python train.py --n_layer=16 --d_model=96 --n_head=2 --n_kv_head=2 --head_dim=64 --d_mlp=384 --vocab_size=1495 --activation="silu" --norm="rmsnorm" --norm_place="pre" --norm_eps=1e-05 --positions="rope" --rope_base=10000.0 --rope_fraction=1.0 --qk_norm=false --attn_scale=0.125 --bias="none" --tie_embeddings=false --parallel_block=false --init="orth" --init_std_qkv=0.0387 --init_std_o=0.0 --init_std_up=0.0387 --init_std_down=0.0 --optimizer="soap_variant" --lr=0.00443 --beta1=0.95 --beta2=0.95 --weight_decay=0.17 --lr_head=0.00775 --grad_clip=0.5 --warmup_steps=200 --schedule="wsd" --decay_fraction=0.948 --decay_shape="linear" --final_lr_fraction=0.0 --batch_tokens=[16384, 32768, 49152] --seq_len=1024 --doc_mask=true --train_tokens=123600000 --steps=4208 --dataset="wikipedia_en"
Each number is 128 + 32 x the weight over its row's rms, rounded and kept within 0 to 255. Layers, rows and columns count from 0. Numbers have three digits each. The size before them is the row's rms in percent of the matrix's.

# up: layer 3 MLP up, 384x96, rms 0.0949, rows 142-210, columns 0-95
# down: layer 3 MLP down (transposed), 384x96, rms 0.0876, rows 142-210, columns 0-95
up142 102:094076134178095165124113164149158129096157090129188114108113146124111163144147107162084132111162103073137109134136238108094120140161157129152143157160102178144172127068109108145110165121146184069142127189164144088155102091115159128108134086173122136104155166129123151128079113197114187141
down142 102:130153149133151136118086111097068181098152134093161106104124151121152097149109105175127150098106140143118179195039129140091140142118083109155149135144137159161141151146153162096157145139144143064212135087128123200128095120164091070129098091137069163163131130164165119166154076122087164088
up143 034:131113155158102190138066135113127120165135120106126145129182104126183123182093097106041112112075129099108157105110089126058129089090160131105125169129125089138110131091100107148136129112082120122091164105141148133133112211115199130117158147122080147148131096131114187182055142116078167092
down143 034:121140080153115129144145153114148155140110139115163157120157134108098210085173153147123071080115116081094136144114163090145108071139129143103161099151118152136138114056171153150115214053104187112118183136135112118126112095145114158202111134156114140095162176055161109144089157120126138175
up144 108:136160080140099099156164122149157156159157149141145143118137107125186114171094135083127097173142120170103109120150116114061154181131107091153108146165109134191122171149104144177139153115186108113160116062170139187131113134106103062120115127132182155096119095080175185087102077065103106086
down144 105:095062125126155175218142146080177093180178128119191120128138175175111115139108194103094115118142100138149086112127102140093143182127170073145144143091151074152158113145109139122140119110127086142175117130103128114063113097198123101072128128148079174132118167116118121062143121151126136110
up145 115:097150136165159109080118106160153156079134140107117169156096116108077121180129119076107098138117100095178160163208163190115112117087114126124109109125121156090114131119196135133211097107111118032109202164129159164182154115101151186106149141145130167094146116133128155135123139135136132083
down145 104:159057139106070119141087150126081030131109084074121149152095169147161133117110121095153113140135184152157124092129114120164116154175078126124157183085122064118175192161132120164138079128117098170154126083122143144120122106150118049117124187157141116119110098186096112107156123097140124134
up146 095:076079110136155103121112142141144038161128162078110192168151084119094158165124070182112103116135107122077127128149098109148121079156155110119081097124109107115118127160058142140130123109064175140118171155152160184140166137174157084126114096153097079156103126089143111076108084158139095093
down146 116:095088094134089121206159164157112132125180170138025157106133105083166085128100129107064141109107126085165126114157119109167129100146083136120085169118141127143071120101138135085095145135077118189179129107140136089118130060165170130142126181092114095147131087111173126121152106086085136117
up147 075:186139123149145121164124127127114106108166134147131081161123204106121107157102186104134156115127182125085166130112101143100089072121208066180118088092083158118127120126115182120197120126111161128141155145087147113106139158194179102144123132150086092103182139179150121162138173126142183080
down147 080:099148132161136158120102162154083149172148170146137160126196175111192085066157163135092098115080124080137105100135137157103172125148152180138139151126090151141126193078124118122088156082079103114086119064100110161121184162107163145133089169127121125102179160134143171106086096138084076110
up148 090:121121101142103156144137076104141076173134141115111095164140079136091148106105148085091097137096125168098089183130112097100136147040157180120138126167123109145121155140123138183183087103130168070094161161186125130119119118109183073099100131172130056197154103153148109131151130080121167169
down148 108:157181150126137110191146109158137123154134145097114150093147207094148124178120095116081128105115191141107080096117140093044108082141154092141116118159129121086107120125130104115121211126101140106182117172139084139070170137140086137201140114147099091186113129109136171072106088148110104148
up149 095:080103098168134155132148122090134131156107159132129117142128099105159172115115166124074068108129152148153154159158185144072128113171215165101129166168088118116094084073084136070062105125164140176127181113139125117181073147171117106129156185065140114148105121104166087155140139140132156134
down149 088:144145161141132047128156102156132096104114133097157096060134091127103151129101091130127174138137142175138099093125087086186112182070074044175136169098134145114158110174104150151135086109093084120136052113105145127142171105102103124167115076186116154090148134144131136131203105137124128142
up150 104:118133118167115147137129106135114136139144124155123079133163175103103069118153146073048084062071126162164126143129158166149123141146191074193142098117091111128150135180119158120144080148099080127110106060081067091121156174182155081115095112127129108133101143142096105115093122092144069156
down150 101:125137087101115151143084112175094132043174102110116155167142129084089146118113105132160123182092136078132143074178144102144104144122056151066169140134091185139158109122153109137065107112136129107143150141142132161204120137125099160140105086113139126189177099119116156189105129171190120167
up151 104:125104146150140070121084049159122139133146121145156122126148170127165139135116137153120066144091126121149069152176098179144191113156102118080133157128118093131101123132067120084140075072067131089111146166151140198149168119147060057111171163160166166145105121129132100152132179098104133139
down151 103:164181103124148169181157144117117107089147127063149092097126101120132137111175194159158120132068064191147110136097124109146105106086112132159157128118135164152126153111146163157062158106067040139089123101138148129081145140119120168120123040106144150165146147093139130180083152092143116125
up152 121:143101132125105157119143107121159114163114099131122155082145166155155138113156174127099119156104131140118132165187075188116089059105101174133123139187089146110088152126088079163172125137098193122094136137158121176146097093171156133109118084125132046168141135144113061083204109116109157073
down152 104:136073154157136092141163180070110102098129141163129130130133202098045103124139100143092165098119161133100128165098106115128121161125098073138119172100074090178118162192138110105115145139056161123111108135151099138159154079171146110097097165106155150127132099142121138141233142175110110156
up153 102:110133077139194149127122144184134143153117132140149098066121133106139126155137106100094030108171134129147139109198156131172086129121106134112160091119109129151100155088116169122110123058164123142104084097148113085133143081124100107165086119166193028121102128148133126114099049113167118128
down153 107:160178099118079120124090089139144129161151172143127137105167170162145136166122166144144119103118158066108110098144182125119096106098201145079138103139104133175151072107091085117134060143176024141139191128127168122141157164138117130131148151100112101143092089096075177129087135133172118091
up154 106:083126158152161162121116100141104128124111070090092168110153089147176131168100160140079051097156069141147126174106120135081119102159078079136166110109149120175157127121157178155100124124149096151126164062141099151117140123120170115137105128073104120177029121119086130121100152144073071138
down154 120:115119189172108142146071120126124143146083136131186140150143145051088134140124102117066119095158119095062097144115127148132087100118106086140155150134032120146124093126139148127112178080103068113121137152187137140083071134165180106144086130167076134119135137132116074168141088081121078139
up155 097:120126111110099159176092121136126094148179109144090121165215085141128163082072133115083154127140130115118116097088144169109148108057096160095139053109173119165133119165183158119088147103130164126187138107112139149147163149099166138136113148114119211128121136139128199135091063170164133159
down155 102:125135120121159083136174145096124122070149162242151086118133135189089109142159152092205118126020177169085138174114116099128126160100160126127174131145136159143117114075138133121179149109123125135116105097135130128102190136116115122116110100141088154130150113163135180148125170083078119149
up156 102:109155152099166103183142094129140149121149118153124107134132127140141137148066098092156112101117051072072123135142164113098109090123098157119116093100161114172099158181115176123134058107079089116170127098129146186124069158129120143155159074126161163117084157151075174107142137026109139116
down156 109:152141128164092080185081126105156141122188085121142126108085098106151135115148123073075140048076110142155140142156125140150105120147201116145114108145192085160109111136174136132129133113109147123118088084065139134152216134161159107144091142177080163139148093110114089110138111208124115167
up157 109:140177093179131091121122122170089084148187117143180100121123081081155135136066133139177106143108163087106130117087113105106191111124125127119121168169139089139193131167190135162131095105191099167140138191140170101190147177110146125174088140101130156076152087110101111133165121136168137157
down157 113:149100165131173121187146167142108122165161127094122115126144102160154072161164119129116106135075109131124163181186127183178120103143093089168123110163095086161152105107163062125120180167121164078088107179168109042100105153163127096105142153119128058148135169160090146153104145102094130136
up158 103:114083117148130133084132103139156085201132090111086092142201111121127120126141098167146073121139094175109146149116147085108176134164175134144113189165153099077124109194189068148108144143102077155140144155147180158124156104163151100106155115139132118131056139183174089170143111116097171129
down158 092:152147085118113100129141146127113110097178094158151082130021136129130088164170086175087184149123107180144120093114160136160156115117047113110147105133154129194127125113108122164128185108129167167091104090089063117120120167079105097123111117157133173102127157101102153158130194145163095114
up159 109:086056175128158105075152139153099154082128122108075088100063126121152124125111180142087089073100078123197079094146185140156127173146083045117082134128084126114125148151134094161181130204143139109169112168129146108135120113118143119119118102134176109089152104133099105115108110145128171148
down159 110:110137110142162061170053137126140152117073135122128141106198133066110212077148148127122117063168186092131140159123153150107156063140123122138153138157138098136108143145131148159162084113159153107102124127145136157106143194138087185129101080164102069202107107121132129121154101109175143121
up160 110:104150105134154119152144109157174085087128095179098117076113177128168105080113133080095076095111112104172126071199164116090061111168168109101154122107118109106101088097120142196155198105095143149118110092174108156136126127123117093138101141120159064124086179126163111170158155145104155094
down160 115:108100183123087055141161114182092136161142130155161112175134123127131191183091111130140054164106170093118180149154115120151188092125073145151135131152108153126135131176155148073124100177088119081185153164093137188109101121107171128120137141177133101120089097125117055172113110137115132140
up161 117:079142105132149076107151128185091122105191163080087167109135150152120086175131078148166146115135118113145177100222102147067122125178113116154095109072116151113164157127134109138126136138096150129122150048121151094191174089180136093125093143118139165086123098119113093174136152098103115084
down161 113:093087135093092164144115103170083208141109135161090130131152133200080157120104187167124093186159115175119129113110113163173092138123093110131161103077167132149123151203114146178116120170071163138134088156156106117126078125131146161112162103123183065143105161148124164088145157117163158108
up162 103:140051175128094135128136159197104113137152127106088144078130136126144144157127085086114154082106086142127078033135065109076102120120195126063122116095104170113137097155134119101152167157110180104160056163124130118103129095121140112104122124145127115157088147118083157103175182091153104146
down162 097:064125144130112151153112061077118096134094122130223152115123157166102134117073145173159114115225192143103125179130131152199146128129150120166148128136137121142140056153084106141094130135134085108126177125135115106160076152149088108180110141119093153120120127121093132125106069171104091165
up163 109:194121121098126176154132119191181173126173119099134084170134167123176143075159106094187130089107098159159123096131145140066156172090162180149166162096155162054123086113141140140136069139106148136128118184112109142176134095111160128135128142180109165159167133111113095108133191094103153147
down163 111:129113183155085167161152218123137148092144059103135124157153088124136116146185136121140157153143087100183143112123106142081121155136166145110138129155131149160148199090116166051085102124131104141101164089148128117116094072065125105125132146077118127101187150069118130166151162140069089137
up164 116:175119081135167128184097125153106134151112129156108139121136132096168123142129102095181113085134099138049136149076094127128180121117157163112156063138122138115113148079201162171150143094198130098109103128145150128079119100176087150107119146128180164124189106152141090194078075102099171149
down164 118:121098126146149088154116121140143128180199136129129111163068123135088148135078103112122135056122130186024117121162117098071111169173161167140069088178123113167137087066192161122107074106098113120141155142139129146091124096137170142153131157123172077151131151136142131112122159110112163173
up165 095:115070054144169112122092105129076144075126091065164120155163172084101170077152193118110113101114142060178141074189110212161170119110105157139159120169108136145122159148110140091138122121094141134104110144163094103172174171145093144090090147114110133149148110158105124113155120139151096135
down165 087:132168165155111198126157102095188129126176171156100132197115074155149104138114110137172145084169103136082129177102153119103150137123151156197089149131157093118196060052089155109177114132147133123156123094166138142111102154089080091154134125119162106131112161091157188131128153133092105129
up166 121:167149126158140158166126198113152140114155084086100096150123086203165154098178083199154139122074154089106125134134154140149125094116108092159100119111125140121059177134097084079145144136140124166098125070118112144109130118145144122136105156124100126047121112053097104085058099107162104104
down166 120:100088131131128148107141190127126114120178139078081140136146100138101161147061157138144147088118059186122137129163199105110133187117104075117119132162149121118080178187191127163151122135096112161133134126162165185101154110112149069171132106143111149108102092154081122139109124065115056094
up167 109:121174144115119120083115171180098100152120173155127104137089196123103152122063101138128116113124134066093113152125100130140126061092097126149154152093200119118084064113105126089148103087099078078127163115063130082228140169112160162189091158123140134131135127152151126105127132144104151110
down167 107:125106112117115114132155179081154119126180082161151160133143117136108132173191136127114100156091162068075168115086139129089110139182113156129139111132106112148175144105151080203171139151134146176178082032152116194137172165134115098146141160158110148118092119066131117126069141153118147160
up168 098:115147129154148091121183142082103123114138151118112170173145146109109141107139158132101083170110081090171142116038203161151147140095140101093067185092087147169126138133141114090089161122128122089177113115103094135124102135164122176170174092145108149055113122130152151143115089065089191131
down168 105:116095127135104173127133175125090125177145139090118133139076122108131105129184115108118168102135129124095156171114124150133106128111159181074159118171207144152088195091079153093070090148126121189085160141169147067135135092161135112088090189072159124109193147117109117149173137102116080129
up169 100:195031128096129109066099160121098216070134080155148170138081100078177156099131134137119118201140118107119134093161148114110150087125159118106138126179105134135109193134105160155127097110100095108138168085095142135153120128144157133093171104132160136183108132115157141075117138187156131124
down169 097:177169177162111082157213151146131104123086146130198149146126075147095116154098068095105140081156127123123138145129090132183128149135160157157087153152099165139174183098118153109168179118102108172134080160161116147155143105137086089173146151124123097202208125151138137162109135113128099136
up170 089:156091074108099160176109157146144021170136185133141110142134104141142185086128122084159142165105148079128228094102083080109138143118107151144137131149148124139096132158125096174121098117147117140117120158156118125150122179131124122116040160152143091111165098131134144143093076133069163167
down170 085:129133150079100135095173088063125187078135062084142188107120158148042089176126108146131137100104101167122117159127167164159122124150111079146150155154083150116120120149113127123125145099172106084138095136095119164085166104126112086094162102113146184186080121125148082107172117140119055127
up171 105:141111099088154141154111131133093109133114114121135193191126149126141120062113079192089131136161154138101152105144135150111154116138086076069148123085116150055108156111106134084116110141157141180171121116125164100110141115157182088145151188176192123088081116162199150089129124052133109115
down171 110:110126111146163136086180113065121051173139134145131097129056170109094118138081172103141137167185123136121112134184084091128128181180112128108075061107112115182111124113130147148089155128174159200135145098108134120171141133130078150179081127162138077107135084154162111149142109115077130136
up172 114:082158064123048096081106189155117095127118128113111171166093092060104136160152153154131086164134063136168141122122147126118136120096100123153086120095088111141092116117121123101141117129147103108183092105127169156117161165150163117124108134113127117119172078113108159026199140148096107068
down172 111:156163125130119160110106182111099147107074149129102188116123074122162151158101076119113095143125128139189148127162138116147130138136106113061104159123096138080111157107135174097100171154161068182195127135113123126097167124081098133169144223130144190119157153071165097148117150193131097141
up173 105:072120099164131167103181135149129099116166090080140095087138125164103151074134186148096179146152095147126092085153126125094096134105151119101161096176117162168132137136129150116105074114146113092097073123139136153148124187128136104110111140192145135201151130075072085079040145115154148171
down173 108:152121185162131106066116150128140160074174134166121154126133138128141175106149118154178116163102152160061117132147098122120125081097121120109189106056116066185164121128156101135112140095159181127146134132050111141131160207094109165127116160125074122120105156118151089160148097073066137096
up174 098:155100190121116141159112093145099137218171139192099157129117118119199114136063146166149142149082079080105184106144051145104137162118157132070142107117111138163128095086124163121132085146147186132130202102121161138143148130142129127153095105174115132111156168157133133125128187079165103145
down174 103:078127136156148093150086150092147130126096101196074119206123093173173112098174084155163087095094151137125153136155163143125112187111164145118170122169134135099129133173137048099147111115127133094113135106159178155114084122112101129078140178055100110087158077144134084095117114080115153145
up175 112:156116149076093093141130101107099128107115098070117157188099127163171069120108122134094095188108137140085145144052099103137084133135131119142200139159158125120088127121114092140139169087129086145126144146156089136150140159133144181147069146152038157142188099172126134155117060147135189142
down175 102:132092101093115169090072091188165113128171175096142121104167080113117197118092121106119111148111165131011130138175122105123152135144073130153127175107130075137132130112121117114111098182148158113122154097150178137143129059126065160128117084169145094081117115127168105132177119119160091147
up176 122:049183106067108127160113162176076088104199133161148119145110103132162175101105181183126069144142119097130187139098088093116109104138116188089100142172138134149137195172058138118132086124140184098126144109130136169158169146164127130136109111144150155132126132152122181125108093127096089129
down176 132:135183172125121160078207064121110082145128127096112218121138179154137107098092135117065107132114129085092092135112140134161104056109146143126137187104097182166132134094176086110148121107075161153111063131145138115110127132155151112112108083137064092070133158119149097132155144155148127145
up177 106:151086101117107112121200099122114059224136116178121100194100129147134091150189107149077146129141091110141082144062166122123099147152085075144148112125099126128132131099110129143119094136105145145100114117177077140148167139095169149196154092183135167100144111110051152123128092119110145101
down177 106:094147104093161173130071123147175140144108076076142143106144080109157129054071180124196132145113171157113150040142033127115124134104124150161154188135109161113183144135157083128144122170166147093125178153128146142145117140163119172130112110107125123134122172125166072165137097147138119104
up178 082:082084128136130125150118118147087080122184169140130078101066113104124122126117055176141136128114138117136106154135193156160124077103183094115145106103123173074152150153187064110120136086122148181117149099166109179138093136124149142150081066122147121140101156193115164095174098141078169099
down178 083:088130163143124179046185066119133068118105142100127161122109141138164073151132120122112170135115205136188158135145099135084177119082155153103127182149145138122140145111148169074104085142196101125146147130124100141116164148124080145086176194120163125148110170117143106138060136125162088117
up179 098:115095056149106088196117165090168099144137119180153117147122093160189153166168112166156111150147189116170119115129130115098087127120150151124109145160132128155171165112156181160057138098124091072164166108132076164068155126173153126131129101117122176132124080168108127148083058097117104114
down179 099:117096159119142160141125109149136101171130139201105057113096151133111116132115121141143102090164141107109105179144097121117159083134107115115152166075188112095137082134060078121174076175112118160100146085143135110104046112133103128137124111192116087174174130100104137126132114109094094025
up180 105:131069142115050145172118142171092082143071117125104108101103104133122132158084114148150121125147108134093079076134099113107097156124157154098110062098128100161121087081102118082124170099128171088129185139112108136178155118137169152123085130170122102074182094053074132141089158185156110137
down180 098:158067174077125147121153131125103137101140102142170174119115074149136074079078111127104123086117109148098097165049158132101123159115143077148158169141081155129080033132157123128079073134128136169097053141151130115162105122137133118103120142104126132093053181164104142149133145130093149156
up181 098:152082068157100127098154108121116150139135139115112084165143189075142154076193162122100093130123090115176154089158104135074134102177107179077084109152126131149152140115108183149087166152157094130117111072136226101158083119173097158122121102174109127176155113113147123149119132102088127175
down181 097:086175171065124118122134189156124127114132191118132145202085133100129083146177134117192106164151154173102100116094160170142097119112185138124110160093074116121110119039122088132189111134100097109182087123120144140140108195186161134122098120122077104092115161112150124107105114165123135122
up182 112:143120095118133086133060215129115146105119154123117096120104196090137142116127096122163101142177174067168134159195092106076105148073084089093102089089093132115091121113119154117103155063177157114084121149092133114154096107142141093187131135119144037140132109138097140135151142164155124136
down182 105:137146123124146144179170101066128091144114110083101131123125158137157100137183126096037135097101162157104123116188163135125110127193187166114083160158136149145098112177180105125079164245092134101145142115128119119115137166072123141098135119138102156078094113136075114153105164132148120125
up183 106:109134123195120099175108156114065117167139147165158173117129123175072112124105150168173069069070113110122133101156159096109119091088131084160083098088105104183140165125132144096147160172119106130091117136181135058103170141190144138135132117118110126130122167055078150132104158117093106086
down183 106:192060156114151156078171108175141104139123123148119111117070057105152135178114134078109172114163120090120076120066147135122149143127159147098190133180144103082107107066125137103063155080143118124119112142079114166103111100104097092123138178132144092084157095183134132109190122138137162129
up184 102:110070171183106128143067170161107177085131087189071152126113133168150198118166168183138124133142114125139124130165164091104081151162126174153106131097183112142116150125130082113060106136141080103130075108150125107117157105071163120154173117130132110110106086106114113171131083084064122119
down184 120:186093108163080087128189182172085161112097184095100155108194159104117139158170157150163128124097093106106138106080131126076154120115118130115066143076109120085131122104166079130158123152145143160123112116161083101139098120136160100074119068172129097071133118132062177106172109107123098153
up185 101:173108094150064142165102155103133118173161074106092081141100132131153146113193148068144133113147145113093171124110142134054083105132181111146115140150122088100131130125129201152090179160120081111071139072225108161115140149119128167186118118161146147153111093096162112121132160134128115088
down185 103:069148105127137154103153116067086139158155103153129133096145108058067137137124119115148148090087152155106108077147135112122113190120061133156082168126171147122115071157086114082149116148214141162167064153101175108111155130136142128104159132183070165121151167131112156113172153132187132132
up186 097:123134110137148147166148118178153152081163134127127163133153240119120084119121088140091127076098112083129119080095111165118119048075096133127097190107154176161130109169108165097108084114161101083082107125118136112149172138092142185127102118153130179172151182091073114128102126104148147118
down186 093:139169123133125097139114120098127156109118114162163118119082082153168188168112133126154127129105061155127196119144095088135164200105178068091110119089101192108170167065171141080172190073118129112090079144127123119103148125113136095162106094153128078091087108172109171116132124105112106112
up187 032:117099079131084213074098108127117109129136151163138163131127117135214143145095113131118140075104115096103143091165124065123096170124109142140162169130130121084189134133155097194133131123134173127101143146120154136162113115172206161098126129131098166116083079149095111135072032144103137119
down187 033:148095144154128047228172100117146113130164145102137115109133081160038120138148138176145120105102119146158097097116086193110116088121110120147091098107107151140107154114094117103161142118051119160109122119135094137087148172177075131172090115119150140142155125044118094147124176123113087151
up188 119:132149106171095127224085172165105195164126184155094163064145111124088134121117087138134136093160140155143135161195149153118175100071099080132093119090115137091092110150146089108166159118187135083136114155138143141215083145118097118154104137154137149084158168089140115099122110108139130125
down188 108:124134191121108135155090135168155140097131111144149133213156052115131152111166122129108091144097140135143138120124149078171111141143098162111044157104130193180139158073082104104086102182129067131148150080166178129131110165134115100138136132162116138151182110110140119098127054131066102097
up189 101:146163179115140119154086142116108143159119119112109071082165208163174119138131102151144095127161082105096122127077172186162099142171102123165143127069142138112121116162163074139160188068065166157179119109107141138150092105174164125126092130153129088065158102119131119187136140144159105175
down189 096:089110075180080134117116110158177160115084146106193135144096092120086097138130139144137180093118162159095143150126037078078188086090129169074101142158190122130146105146119140085099147129159074100096134095106094180116182108132096121120137091138123171161152129157135107136128083118148076120
up190 116:057126147204106112116134064124162133151102150140132145164119104101096136128129169109059130086074160041139112178166132095117136080153101147108131181098119166114170111108165118131102117098162152102159176135140150132182191081112149106171163102080173119111108150102123172119079150118118106092
down190 110:152051144106134142142123168128123137127182117133108151161171105111180089098075145101177112172139088111077041132120118109043136176125101106111188135153175115123118127169115137150120134138163150113163138159151150123103122066108111101113088135157124101138207160108119131178165172126188149172
up191 103:097141124124139076167140146128075159120082087153103091065081189141100054145171129082112114112102107112092073100148104147137161151125161156135086116156062087164096208142102098089120107120166079114095130076137161097107110165159147076147139157154140156094151126131157113151153158076096112118
down191 102:133089132146063067163169127097131143090153126121174116118082068162167113097100148147093122169162164089133166130178184111101122162102066183179180127189122150163154160135101178075135208146112090128119123134104124131101129142110095129163099079110123132104124164141139146129104065171102122154
up192 093:072089113187128140168125141113109164174099073184096165140133145138115152128168108051079136125139119150081114090144152131090144134081140147126108118099117137120115143076118097154108192129065125177115143042176126154113122134098094150143168091119150173075090089109100156097121188170171141133
down192 091:129145119111169093099131141115170174120178099127072066112131146086089115128137093079174104120090172093063116161122122136112185088194074136107103134185095150143090147137079094090101096087104120121133081162063156111151121035106126109137130156130136119161165164176118110135112162133096138121
up193 097:154109087101153160165130170131142160123206184105147084142155115097159113137149088099129137082162134107133037092156105159065177105151140069175117147152130152155162166177141088114094151113085143118090144105078091098077095157130096139120132170180135132152160126106095174132185115107136154159
down193 104:102164150110177103059117103074150113104030133108085144159121125131102073118112084122199087152104166107068141143151110089167141155088135127096169124104137111128105130094107123143193084175132136115133113131099150129132170148094142205165172141164096099106087111133131128137108088093081075149
up194 096:200100121166100121086097157129182130154114081038106108138151174108134138097196125113060134083119061093082100113157124132153127112142103149142112149140084122087089139166150138178108131064116095126125171121141098140117136163117063127137119142110080139134115109132061090152098179155155155082
down194 095:104155094153090115044164099121072107132137128223125145177131144116131152138126163126175100064168120104162128091135191094137074170108126103084136139129055153182170124097147106158159114143143146130110139139130197111138081139133093158140130123111117173059107108180109167160114134140087119104
up195 072:152138178144177166161118144110092180156172127098085102133127139145085099151086103148068148138136104119083115107158064174071144180147189081198164146085097125114127149126133137100155162119089145118134120121130077150114089135155147096065117170087142127148193151116149134109170184098081111169
down195 069:099109095098144105089126093202164117061089136149124119096095128106124147162175162102170121131059149098147121124076146084202148096141060141057068152180109148109141145129150178124122100144159122106130164130149145046107119105117173122156176080146099094094170167126147134149116124137134117115
up196 094:042145116138134139146051146155122171135076107155124166130146135109110165133090176082137046096129111136110106156126193192132105078166053161122110102182133145150125121151129120129105097138060180141100118148150089139144153166172127172131093103169166103089107143109121140099135141114151180099
down196 113:131113099140150081150144088082146140143105141114101110096146095159094154145091189177123068075077140149080166108195102145133051064106168149128093113178143143116129109102146114057192102136164130124179141159155130125162136155152126160175137147134155062086098146105177111101132130091098118121
up197 090:119099145150093128121126113110119128139137155126144065162099154140179058122107108142090153122173143108116105118117068141101144159139165195159155109165096151185170115104105176146123194072145129161094105132099122109156038163157199105176120125157149148122150167128104089139104073140106143203
down197 092:121126094110159137103115099162099136120153107148100123108141117102094150123160133102177157109090135128127149085153136114193169115066179101151109166094105104088091103143151102125112096101068127096149119208105142121133175126098011106117110149168160087152085086144148134082196177120166156103
up198 111:092101138112163121143135080172124134153158077073174065105126153132089105110135125173108125099097170158167113145128121131103144084071074092130135126152149177171108130153058160150127149088181103167114078159155141126153105163151142076206113083157070140150187110179143110123099140133133080140
down198 121:135110115123077099084119081181130132142099138141120138131125093190198091217111135133175123113103147120100157164154137149158099088174129117140107168117050146109130138151119097186081145097142152090113131125170111223141087142180126100149146158161100140138055133128134127177123184130109144100
up199 097:140136082137105070110089153111123117126188141159103076184112117039139208151186157147129128137074196102147133115123123117103119131146149069095139158101076111155120128174146126117101105113094129186129070154204086065082146087163145130134092125131092130134133087158100112146144135124104125143
down199 101:129118139186099114136094115109098127146147091128161173060135161134144170064187169125046121100094124117128132112136139100097126169170140096179133122135140102173131142082138126202146104149061142031160141120107161120145135173213071124127116123147121150139123154122132127106146098118108192144
up200 106:139086129097122120141123117141120039130136099173102132142141039116114139125168111117089061065086175092097093108092104182129099124127106115145112124128134086173125128130152152138156112095178157120163112177189185134103113100138096069151177120153087092084147118127171168161154133194137157151
down200 102:127150155112149170148136165087094161135113088167133130179140190104098184115144103098154117119170112150128181176147181079117176185140129108112096136105159081123173124134083067146182201163112122142136140127119177097164116189103128155089171126065151154130137132129159164109119149093114154196
up201 087:149117126152141122138140104135155149150159148127133171133188129086124186138151135139110042128111110067151151168125150150112104055112164157136156168124136121108174144162159112092171051140091202086139141162164094133165083140215113108102175123134163171113126185104139078156157130120094124106
down201 085:113093146120134187073114153102111150095116142159123115157092175145190104168097164148144140147127132190017095112145094120119118222133106095160147112119128110123064193117159109147089170136146126141111136102113151120178128139085156071127120142156077112142116075135125151140113102192155156103
up202 110:182073130116131158189151142143098134104171178107147115111100122163144111142120116122144151125151123091155113131105173162080152119119129085176099099163126083107135130102170206171074084097101142138154098059064117134099132085197155167088177162179060107094130108131124100133126101144104082138
down202 106:177130149106150174138157148082132111111104132119077152169176165150144134173117076145131112115133102153148134237079095107148091111115102113083186082147147141155130132120151115176144146137178142130139145136125127106118115074064167145179161123120151172113137136104157052173142169108124210090
up203 109:104085126122222147166103112186098170149104116057145094054155104090148122105096128153166137127147062150176116090099146103130117121110093093108088115084110107184170149189135151133104095107146138085096160161137099167092171111107115105112192102121157079104090115119142142112120100089127091112
down203 110:125127126095106158138145157182091143076210161111068086135124129115101133129089105073176148093172117142146135153145073074150146118166169119160088109115032151151183118158118148152148142103144104098167131169130074155132158104161080070108180157082086126137123157118131113119131132107182160110
up204 095:081143125101159114124143159144093072125114098160102124153138081098100115101189068124139121123082096139072181166201115126110164107173154050088105138075175120137108156118111082109097145110165082134168143137189175099098148140166141130117090130178165135147173109140069137166108122130082119094
down204 100:131069129125181176126136131147121159135103173112112135080127170110088116133053123162124124095166107143160122128067117098110068126095126161145147124128131131123152043106140154106149142129109227097139184167065081191101082116133113158171170124110104104109088177151116104089115160137149087115
up205 105:118134119132128138195154145127065115072126124082125141113140128224124156086163104139101110139109157134039107130190151128161135099105091102120115131096194095165077101149158164138145086094091145134091149122145089058103102127105084151187152129153138152132098078138127145132101164124059143158
down205 102:106130160141104131104101143159201183102077098177213145093172073109096152090112087138122118120177142128093124122150168178124151107062085111068103154121144081136140076114111180130104052154155116178114115101130089107154080166142110149100133121109164126086104148115143096100101150163152148107
up206 038:133134158130077063230101113119062149155158109097098192118148107157143124103133095146154098115121092100132137117181119112133167132078132082100101123146117139176149164079166153129130154134070086158152133108162129115103168172100119162162120105112126237097113120096107152078136115134145132181
down206 034:125119036096131175065128166145177104090070172160132117093094122059105133123159165107126126160130136117083138113092110132077105120136116197118142156160131117085139115130114132125105142086171124096111091170123162166148116047133158061107158140127150133128157144123158125094138185197159148073
up207 108:126134125139124091100132077109106139083110114096132116180108124163111125141139071194121109139073121093125145138174132166123129151161081152159075118166115159185123153185113189186125105110049100140104153183163185140104093095190125170185089131148088088105149156134118086118099085126164136117
down207 108:167193060179171106122070180119182107109156131115111145151120104131163172089092096169111132170167112180134112067090104088170128136132158117159180155187111145148127188116111105088106165101184145112073147101119094084123156131098182117141120087151122139128117085143142151084115123097110171110
up208 109:133146177126136125091134133186098100153131113142122174157124132134136175155145182129122160113150152106159118119104144118110153109073117104128058140098170144173124121105120125204127128144199203183115149158175096201038143164127145115120140133108088091155218112121126142161094144137091144100
down208 107:147117107114089100095088136169157135114156119104146071106160095076173137065149104144133136117136082113175193099169083114082129117083209049162091146077080130112123097119121202067064096112094074159131153106116149099124151146096145149152135131097162088123093133124140131128118121137133152109
up209 075:081138122107126106151154106120127145171161082150163156130118090167128103085119138080151092155134169133173130115162099170103141124135105119141143156187144187118164115097122119167199061075105089119123132132124162109182124174164132170174150128117117220098159134161037142127120095142117152192
down209 075:091127119109151187129139144167108160136056151083067093123173142041127113133183162130134127142156110162113179152169120106123143140136069113077164115027088122104126098153141049151107158116144170138183119119168115105122108128123131139088138122114131127127142106159161126105161153162122190070
up210 099:148152107109130170145170129168111096095217124206158121081094127130096143112150146139161058164112098055107113110168148124098123082118141108167072153165101131149164089094090132154137055149124098091107086118107163105140142112169163159076068119115112097153157134119125178085129127164128163140
down210 094:130143156129129134167152125118132129124114161139080118086152097193115141118165115145126156110102109128049109160083126089124255091185075146112134188121137086091180100124167131096159177105138123121174154146138102131128092107099111137127149053121118149072120106088147139196156147114141096139